config.yaml
n_layer: 13
d_model: 256
n_head: 2
n_kv_head: 1
head_dim: 128
d_mlp: 1024
vocab_size: 2048
activation: "gelu"
norm: "layernorm"
norm_place: "pre"
norm_eps: 1e-05
positions: "rope"
rope_base: 6430.0
rope_fraction: 1.0
qk_norm: false
attn_scale: 0.0884
bias: "none"
tie_embeddings: true
parallel_block: true
init: "trunc"
init_std_qkv: 0.0436
init_std_o: 0.0
init_std_up: 0.0436
init_std_down: 0.0
optimizer: "adam_variant"
lr: 0.00156
beta1: 0.9
weight_decay: 0.048
lr_head: 0.00807
grad_clip: 2.0
warmup_steps: 411
schedule: "wsd"
decay_fraction: 0.705
decay_shape: "sqrt"
final_lr_fraction: 0.0
batch_tokens: 65536
seq_len: 1024
doc_mask: false
train_tokens: 614500000
steps: 9377
dataset: "wikipedia_en"
Each number is 50 + 10 x the weight over its row's rms, rounded and kept within 0 to 99. Layers, rows and columns count from 0. The size before them is the row's rms in percent of the matrix's.

# layer 10 MLP down (transposed), 1024x256, rms 0.0795, rows 496-521, columns 128-191
099:51 40 62 44 42 40 74 47 67 52 50 67 41 65 70 47 49 35 65 42 68 58 52 48 56 48 47 47 56 53 39 48 25 40 66 55 44 40 46 50 46 45 48 44 74 43 52 64 41 61 63 38 43 44 50 57 48 52 52 53 57 38 49 55
097:38 41 41 41 54 47 42 56 53 38 58 61 58 39 38 46 36 54 51 38 48 54 73 69 46 30 38 57 39 49 47 58 47 41 67 48 49 48 60 21 42 51 53 32 55 46 69 60 62 40 60 39 47 49 64 44 68 54 44 61 59 63 30 34
095:53 30 41 68 47 49 43 48 66 60 44 39 37 55 55 65 55 52 49 69 42 45 50 49 55 48 37 51 51 53 51 47 67 49 46 38 70 35 42 40 54 53 55 55 52 55 48 53 49 37 55 54 46 64 55 48 49 66 59 47 55 43 44 40
102:58 68 62 47 52 46 31 55 63 69 49 70 57 52 60 51 59 35 53 44 53 60 56 52 60 49 42 51 40 57 53 51 48 36 67 49 63 69 52 61 41 56 37 51 58 18 31 51 47 48 40 45 47 29 46 32 46 48 51 61 49 55 55 46
097:49 43 56 41 47 40 44 50 55 49 45 52 18 40 38 54 38 63 54 47 78 53 50 61 50 46 46 39 60 57 50 46 41 35 52 54 46 60 35 43 48 54 63 39 63 53 41 62 56 45 61 38 50 42 32 44 36 51 31 67 55 64 48 55
104:79 63 42 46 59 42 56 48 63 48 55 46 54 63 47 48 40 44 57 51 32 53 37 70 60 52 45 38 34 60 53 51 48 48 69 35 63 56 47 59 53 50 48 38 44 48 49 66 51 24 33 56 50 67 39 32 34 56 38 44 52 48 63 51
110:48 39 44 55 35 40 44 57 37 47 63 61 44 37 43 37 53 50 60 47 71 62 51 57 47 45 54 56 54 42 75 63 33 59 41 37 48 58 60 54 54 49 37 52 60 39 40 53 51 45 62 69 35 39 47 54 50 45 40 46 52 58 48 43
095:50 60 45 44 55 51 30 49 61 42 44 44 62 48 65 57 51 40 38 52 69 54 58 55 46 28 36 46 57 61 45 56 47 50 53 24 33 59 42 53 58 27 57 65 48 54 59 40 61 46 57 59 48 63 47 71 55 51 48 50 58 61 40 53
102:57 49 36 59 49 54 46 46 56 49 37 52 55 56 55 50 58 46 31 41 58 47 37 48 63 57 51 42 37 49 46 51 31 52 57 41 62 39 55 57 56 43 65 57 44 44 39 43 70 54 40 47 54 49 27 43 30 63 27 43 54 29 48 54
096:58 48 36 56 47 68 52 40 50 34 43 57 57 49 44 60 62 63 50 30 73 60 49 50 31 57 43 46 56 39 65 36 55 62 48 46 69 57 44 57 62 38 49 39 55 31 52 49 40 35 45 58 46 60 52 41 56 59 42 54 45 64 33 60
106:54 70 45 54 41 54 36 66 51 51 46 44 64 39 36 41 35 59 55 40 25 57 48 67 54 55 46 45 38 36 55 61 44 60 47 51 32 52 64 57 49 44 42 55 32 49 56 56 51 33 60 49 42 47 45 57 40 67 52 54 39 54 71 65
099:42 60 52 49 51 58 53 52 59 37 42 61 43 50 38 41 46 40 49 57 49 57 39 53 56 46 74 40 44 57 54 58 52 46 51 53 36 38 56 45 56 46 36 48 60 50 44 70 67 54 59 54 30 46 49 51 50 62 67 57 37 42 23 47
093:65 59 38 39 60 23 39 35 55 63 70 47 42 48 47 46 60 39 40 49 78 56 50 45 59 45 39 47 52 46 69 35 54 49 55 43 61 54 64 50 40 57 48 60 53 56 48 53 49 52 51 59 44 52 59 51 45 55 52 52 50 35 46 62
100:58 52 75 57 52 27 43 51 58 38 76 50 46 48 42 39 60 44 51 59 66 45 33 61 42 52 61 63 76 50 38 58 50 53 64 42 31 39 52 45 45 39 44 56 70 41 47 53 45 66 47 23 37 38 42 35 39 34 42 62 55 63 29 50
087:43 58 56 54 62 38 60 38 46 54 57 47 51 64 60 63 52 44 43 49 71 45 63 46 44 48 66 44 53 50 50 43 40 23 50 47 39 45 52 35 64 48 54 52 90 50 52 47 36 48 56 41 38 52 48 40 30 43 44 60 44 38 17 35
099:34 61 55 47 45 41 56 56 39 65 49 63 59 63 35 59 47 48 67 26 51 52 63 53 51 46 52 49 39 54 61 49 49 48 52 56 74 57 35 47 42 34 58 50 51 53 66 56 54 39 66 55 57 36 42 46 50 45 61 51 40 48 42 56
109:45 41 35 57 58 38 45 73 63 51 52 50 54 50 39 38 52 50 59 61 80 66 43 21 60 64 41 54 63 43 60 41 46 50 54 37 44 46 45 48 57 36 60 43 58 47 44 57 44 58 40 41 29 37 35 58 64 44 48 53 47 50 35 71
092:49 54 58 38 22 50 52 60 42 76 47 43 44 33 56 53 44 41 51 46 58 49 61 57 39 69 44 49 44 42 51 38 36 50 42 57 24 41 69 24 47 63 53 35 55 59 51 56 46 38 61 62 48 44 44 56 50 33 43 64 39 42 33 43
096:38 38 56 63 37 53 43 35 52 40 50 32 56 68 49 53 49 59 54 58 46 55 50 49 57 45 38 53 52 61 47 48 37 51 52 48 41 35 41 59 43 36 57 61 39 39 60 39 51 35 47 47 71 63 65 50 57 42 49 43 55 51 62 40
104:62 48 56 62 44 47 40 52 25 42 52 41 42 70 60 43 52 56 54 68 48 66 50 48 43 57 24 53 43 55 51 46 51 39 35 35 48 47 64 44 43 56 55 45 43 21 43 39 51 57 42 56 63 59 57 63 42 59 71 58 39 47 42 50
099:38 45 44 51 50 63 42 34 61 46 48 48 60 54 54 37 65 50 51 52 69 46 67 60 59 55 37 33 59 47 44 46 61 49 52 57 46 49 44 56 62 41 54 44 42 62 47 59 40 74 52 46 35 41 52 44 35 30 44 43 49 62 54 33
089:63 42 47 55 42 41 57 44 58 32 54 56 45 64 58 47 55 61 55 37 46 52 54 33 36 47 60 37 52 69 43 53 68 37 54 45 52 62 43 55 46 55 49 53 61 55 47 48 47 43 52 72 42 48 39 56 55 44 57 49 53 45 52 61
093:44 61 52 48 69 35 55 33 49 52 51 59 62 59 61 44 29 53 43 42 78 40 40 31 47 57 47 47 44 56 51 46 53 46 36 72 57 54 63 41 52 47 54 45 99 57 54 56 48 59 41 65 44 40 47 25 55 32 62 55 63 26 31 39
107:51 48 26 59 36 33 47 64 55 50 49 55 73 50 39 36 39 33 49 36 51 66 66 55 56 40 58 58 54 40 31 47 55 75 38 54 44 44 63 60 52 45 51 46 55 40 35 35 32 62 62 62 63 44 56 74 59 54 38 40 50 41 72 47
103:64 40 33 55 51 37 53 66 44 47 52 55 54 75 47 63 47 47 38 52 63 55 54 67 40 38 40 60 45 39 50 53 45 44 56 54 78 56 52 50 31 41 58 70 50 58 50 60 68 63 49 50 65 65 62 47 43 60 46 46 70 41 55 44
102:60 46 62 46 48 73 42 54 52 65 55 34 53 74 54 49 51 49 47 52 53 33 61 63 57 42 47 43 47 38 54 64 28 55 55 55 50 54 33 42 53 30 58 56 69 61 30 47 47 46 60 29 44 42 44 61 42 48 59 53 35 55 36 52
# layer 10 MLP up, 1024x256, rms 0.0808, rows 497-521, columns 128-191
099:44 45 34 60 32 57 42 31 57 64 34 37 46 52 64 45 57 42 48 63 47 41 38 47 46 46 43 73 42 58 48 34 55 52 45 50 57 38 62 43 35 55 57 51 46 57 65 45 48 47 62 56 55 61 62 46 60 47 58 49 61 38 38 58
098:53 32 65 58 41 55 69 52 35 46 50 61 61 50 45 48 30 32 48 36 38 40 48 77 45 54 55 61 68 44 49 54 45 51 45 75 32 56 37 52 57 53 49 34 37 32 40 40 68 54 52 59 50 49 50 47 61 27 67 53 33 37 50 52
106:55 58 65 58 53 41 58 40 61 50 40 44 49 53 68 40 51 42 50 64 44 68 50 37 56 55 66 49 48 64 82 58 67 46 44 72 44 69 29 55 54 54 48 63 46 51 42 51 61 56 56 32 56 62 46 46 43 39 38 72 33 57 58 54
098:47 56 47 64 33 63 42 64 50 56 46 38 49 52 63 53 51 38 60 53 50 51 41 40 46 59 57 59 55 53 47 53 34 43 43 57 40 37 52 50 60 50 58 52 40 43 57 61 50 50 63 68 68 68 45 50 63 49 53 58 44 66 57 42
099:34 49 49 34 43 42 65 51 42 52 60 47 58 53 61 69 55 57 47 52 33 35 40 60 45 39 50 56 52 50 72 62 53 64 46 46 48 59 51 63 39 64 62 52 45 61 55 53 33 53 49 44 42 48 65 78 53 35 41 48 45 45 60 51
102:48 66 67 45 65 50 48 38 48 49 44 57 51 66 46 39 48 38 52 65 52 63 50 48 61 41 35 45 45 64 47 51 45 49 39 61 43 50 48 30 42 45 43 48 45 51 54 59 65 42 57 55 54 43 68 65 43 41 65 65 54 43 52 34
098:60 61 37 68 47 38 36 56 39 57 39 50 59 57 47 54 51 47 37 48 48 56 55 39 46 36 49 59 44 51 50 41 63 59 43 34 41 36 60 51 15 50 49 38 40 51 59 59 45 43 58 46 48 49 41 24 57 46 62 51 53 44 51 51
107:45 58 46 67 51 39 58 53 45 51 51 73 58 63 48 52 38 47 36 39 37 35 44 39 49 41 63 44 40 51 58 44 54 41 55 59 47 68 49 61 46 61 56 46 41 66 52 71 44 47 56 50 52 61 49 53 47 39 45 45 52 51 57 51
096:50 41 42 48 63 64 22 60 44 54 44 45 66 59 64 65 56 47 45 43 41 49 57 77 49 50 60 47 44 51 60 59 58 42 53 54 50 47 53 49 48 52 31 48 50 60 57 69 62 49 50 48 60 46 55 56 32 40 66 20 51 44 56 61
105:41 36 43 48 62 45 56 47 67 44 65 55 52 58 63 63 46 55 26 60 32 42 46 47 52 32 50 48 52 56 62 54 54 50 55 63 51 58 65 40 55 38 34 34 47 56 45 49 65 64 60 37 43 57 53 46 62 63 42 48 39 44 53 45
103:44 50 49 51 26 58 45 66 42 57 44 41 38 52 60 77 54 58 55 54 55 45 52 44 58 55 43 61 44 57 42 59 63 49 40 48 60 57 43 66 39 49 56 59 44 60 74 41 46 30 41 51 49 53 51 59 39 44 41 38 56 66 54 66
100:41 53 60 48 42 61 42 54 42 52 38 49 47 47 48 46 50 25 63 41 44 42 51 57 60 46 48 51 37 51 59 48 57 37 46 74 45 39 41 49 73 62 40 48 52 57 59 64 46 64 56 39 48 60 56 65 61 36 41 57 39 59 48 44
099:47 59 64 52 57 57 64 37 55 61 56 49 40 55 63 47 53 48 48 56 41 51 40 32 44 48 54 59 53 63 54 60 61 48 36 57 54 39 50 48 48 57 61 41 42 42 47 44 52 35 46 59 46 52 32 48 40 64 58 59 40 50 63 46
097:43 47 40 47 30 53 41 29 42 54 56 62 35 49 55 45 44 73 68 53 51 49 54 58 51 53 47 54 40 54 54 60 50 34 42 49 51 45 38 57 54 52 47 48 58 35 35 40 32 46 45 64 48 54 39 54 55 39 54 37 42 65 43 48
098:47 52 32 42 40 54 32 71 36 51 54 42 44 39 42 41 56 57 37 70 62 42 46 49 48 48 57 46 60 65 56 41 47 52 58 43 37 52 46 42 55 49 49 68 46 52 67 60 62 66 52 62 35 59 50 54 44 48 69 51 27 51 48 44
109:33 64 45 41 45 57 42 41 64 44 35 49 52 68 49 40 56 33 40 63 37 60 53 58 60 59 50 45 44 39 30 52 48 40 43 51 44 52 63 52 41 53 51 66 38 59 53 47 60 45 31 43 83 53 46 54 58 53 55 48 38 41 60 42
097:52 40 60 49 55 45 66 60 47 55 42 40 42 46 45 53 44 50 45 54 43 42 42 44 48 48 63 57 53 57 53 60 48 64 59 47 63 55 43 61 42 68 49 51 43 48 59 52 32 59 55 46 65 65 60 52 56 49 36 52 64 62 58 50
101:68 25 47 63 68 56 55 38 31 45 65 50 48 58 65 62 52 34 61 41 37 57 43 49 48 54 31 55 38 45 38 48 52 70 42 49 62 53 35 51 45 66 33 43 53 73 52 56 59 54 70 28 51 49 51 53 44 56 51 59 44 71 58 38
107:48 39 44 45 57 50 49 44 25 32 73 51 38 60 22 63 51 46 50 65 42 55 57 53 65 47 56 40 47 40 47 53 43 63 44 59 57 47 38 52 64 53 57 64 47 48 60 45 44 31 51 35 47 61 33 48 45 26 60 57 32 55 57 48
103:55 65 42 50 59 62 53 62 54 60 53 62 51 68 50 55 38 59 42 54 45 39 42 37 42 39 64 69 41 55 57 54 37 53 50 46 39 41 42 59 43 47 64 28 38 37 52 52 53 57 63 48 46 47 51 35 58 26 59 33 40 49 62 57
092:54 56 56 57 39 49 52 40 33 36 33 59 46 40 59 37 40 54 59 40 48 71 37 58 55 55 46 68 26 59 48 52 59 61 47 51 60 38 58 31 47 61 52 63 46 54 48 54 26 47 51 55 46 42 47 43 50 54 56 55 68 38 56 56
094:38 46 59 52 67 44 49 50 47 48 55 44 31 48 46 51 42 38 56 48 54 58 58 69 44 42 48 44 55 51 37 65 46 45 47 58 38 34 34 54 52 63 31 56 47 42 48 45 50 45 74 46 48 57 60 58 49 56 45 56 53 65 55 33
108:45 48 49 48 67 41 47 27 50 41 53 35 26 41 50 52 55 52 60 53 49 36 47 54 58 37 59 56 65 59 70 37 58 55 64 33 53 58 33 55 32 62 63 42 43 55 34 66 45 36 53 56 60 54 68 42 54 45 49 77 51 40 69 52
102:36 53 77 28 45 52 57 37 42 58 54 45 60 32 64 53 42 34 40 43 39 33 60 53 56 57 53 57 51 53 74 53 58 42 40 48 44 28 57 46 49 49 48 48 38 49 30 45 48 65 45 55 46 44 56 50 71 51 61 54 27 49 60 49
096:71 39 44 56 54 59 62 43 36 64 47 65 40 56 49 50 49 67 57 34 53 39 34 42 61 44 44 57 45 40 52 46 46 31 46 43 73 39 68 38 51 56 59 41 46 54 48 34 64 50 47 68 58 58 40 32 60 64 43 55 47 51 47 44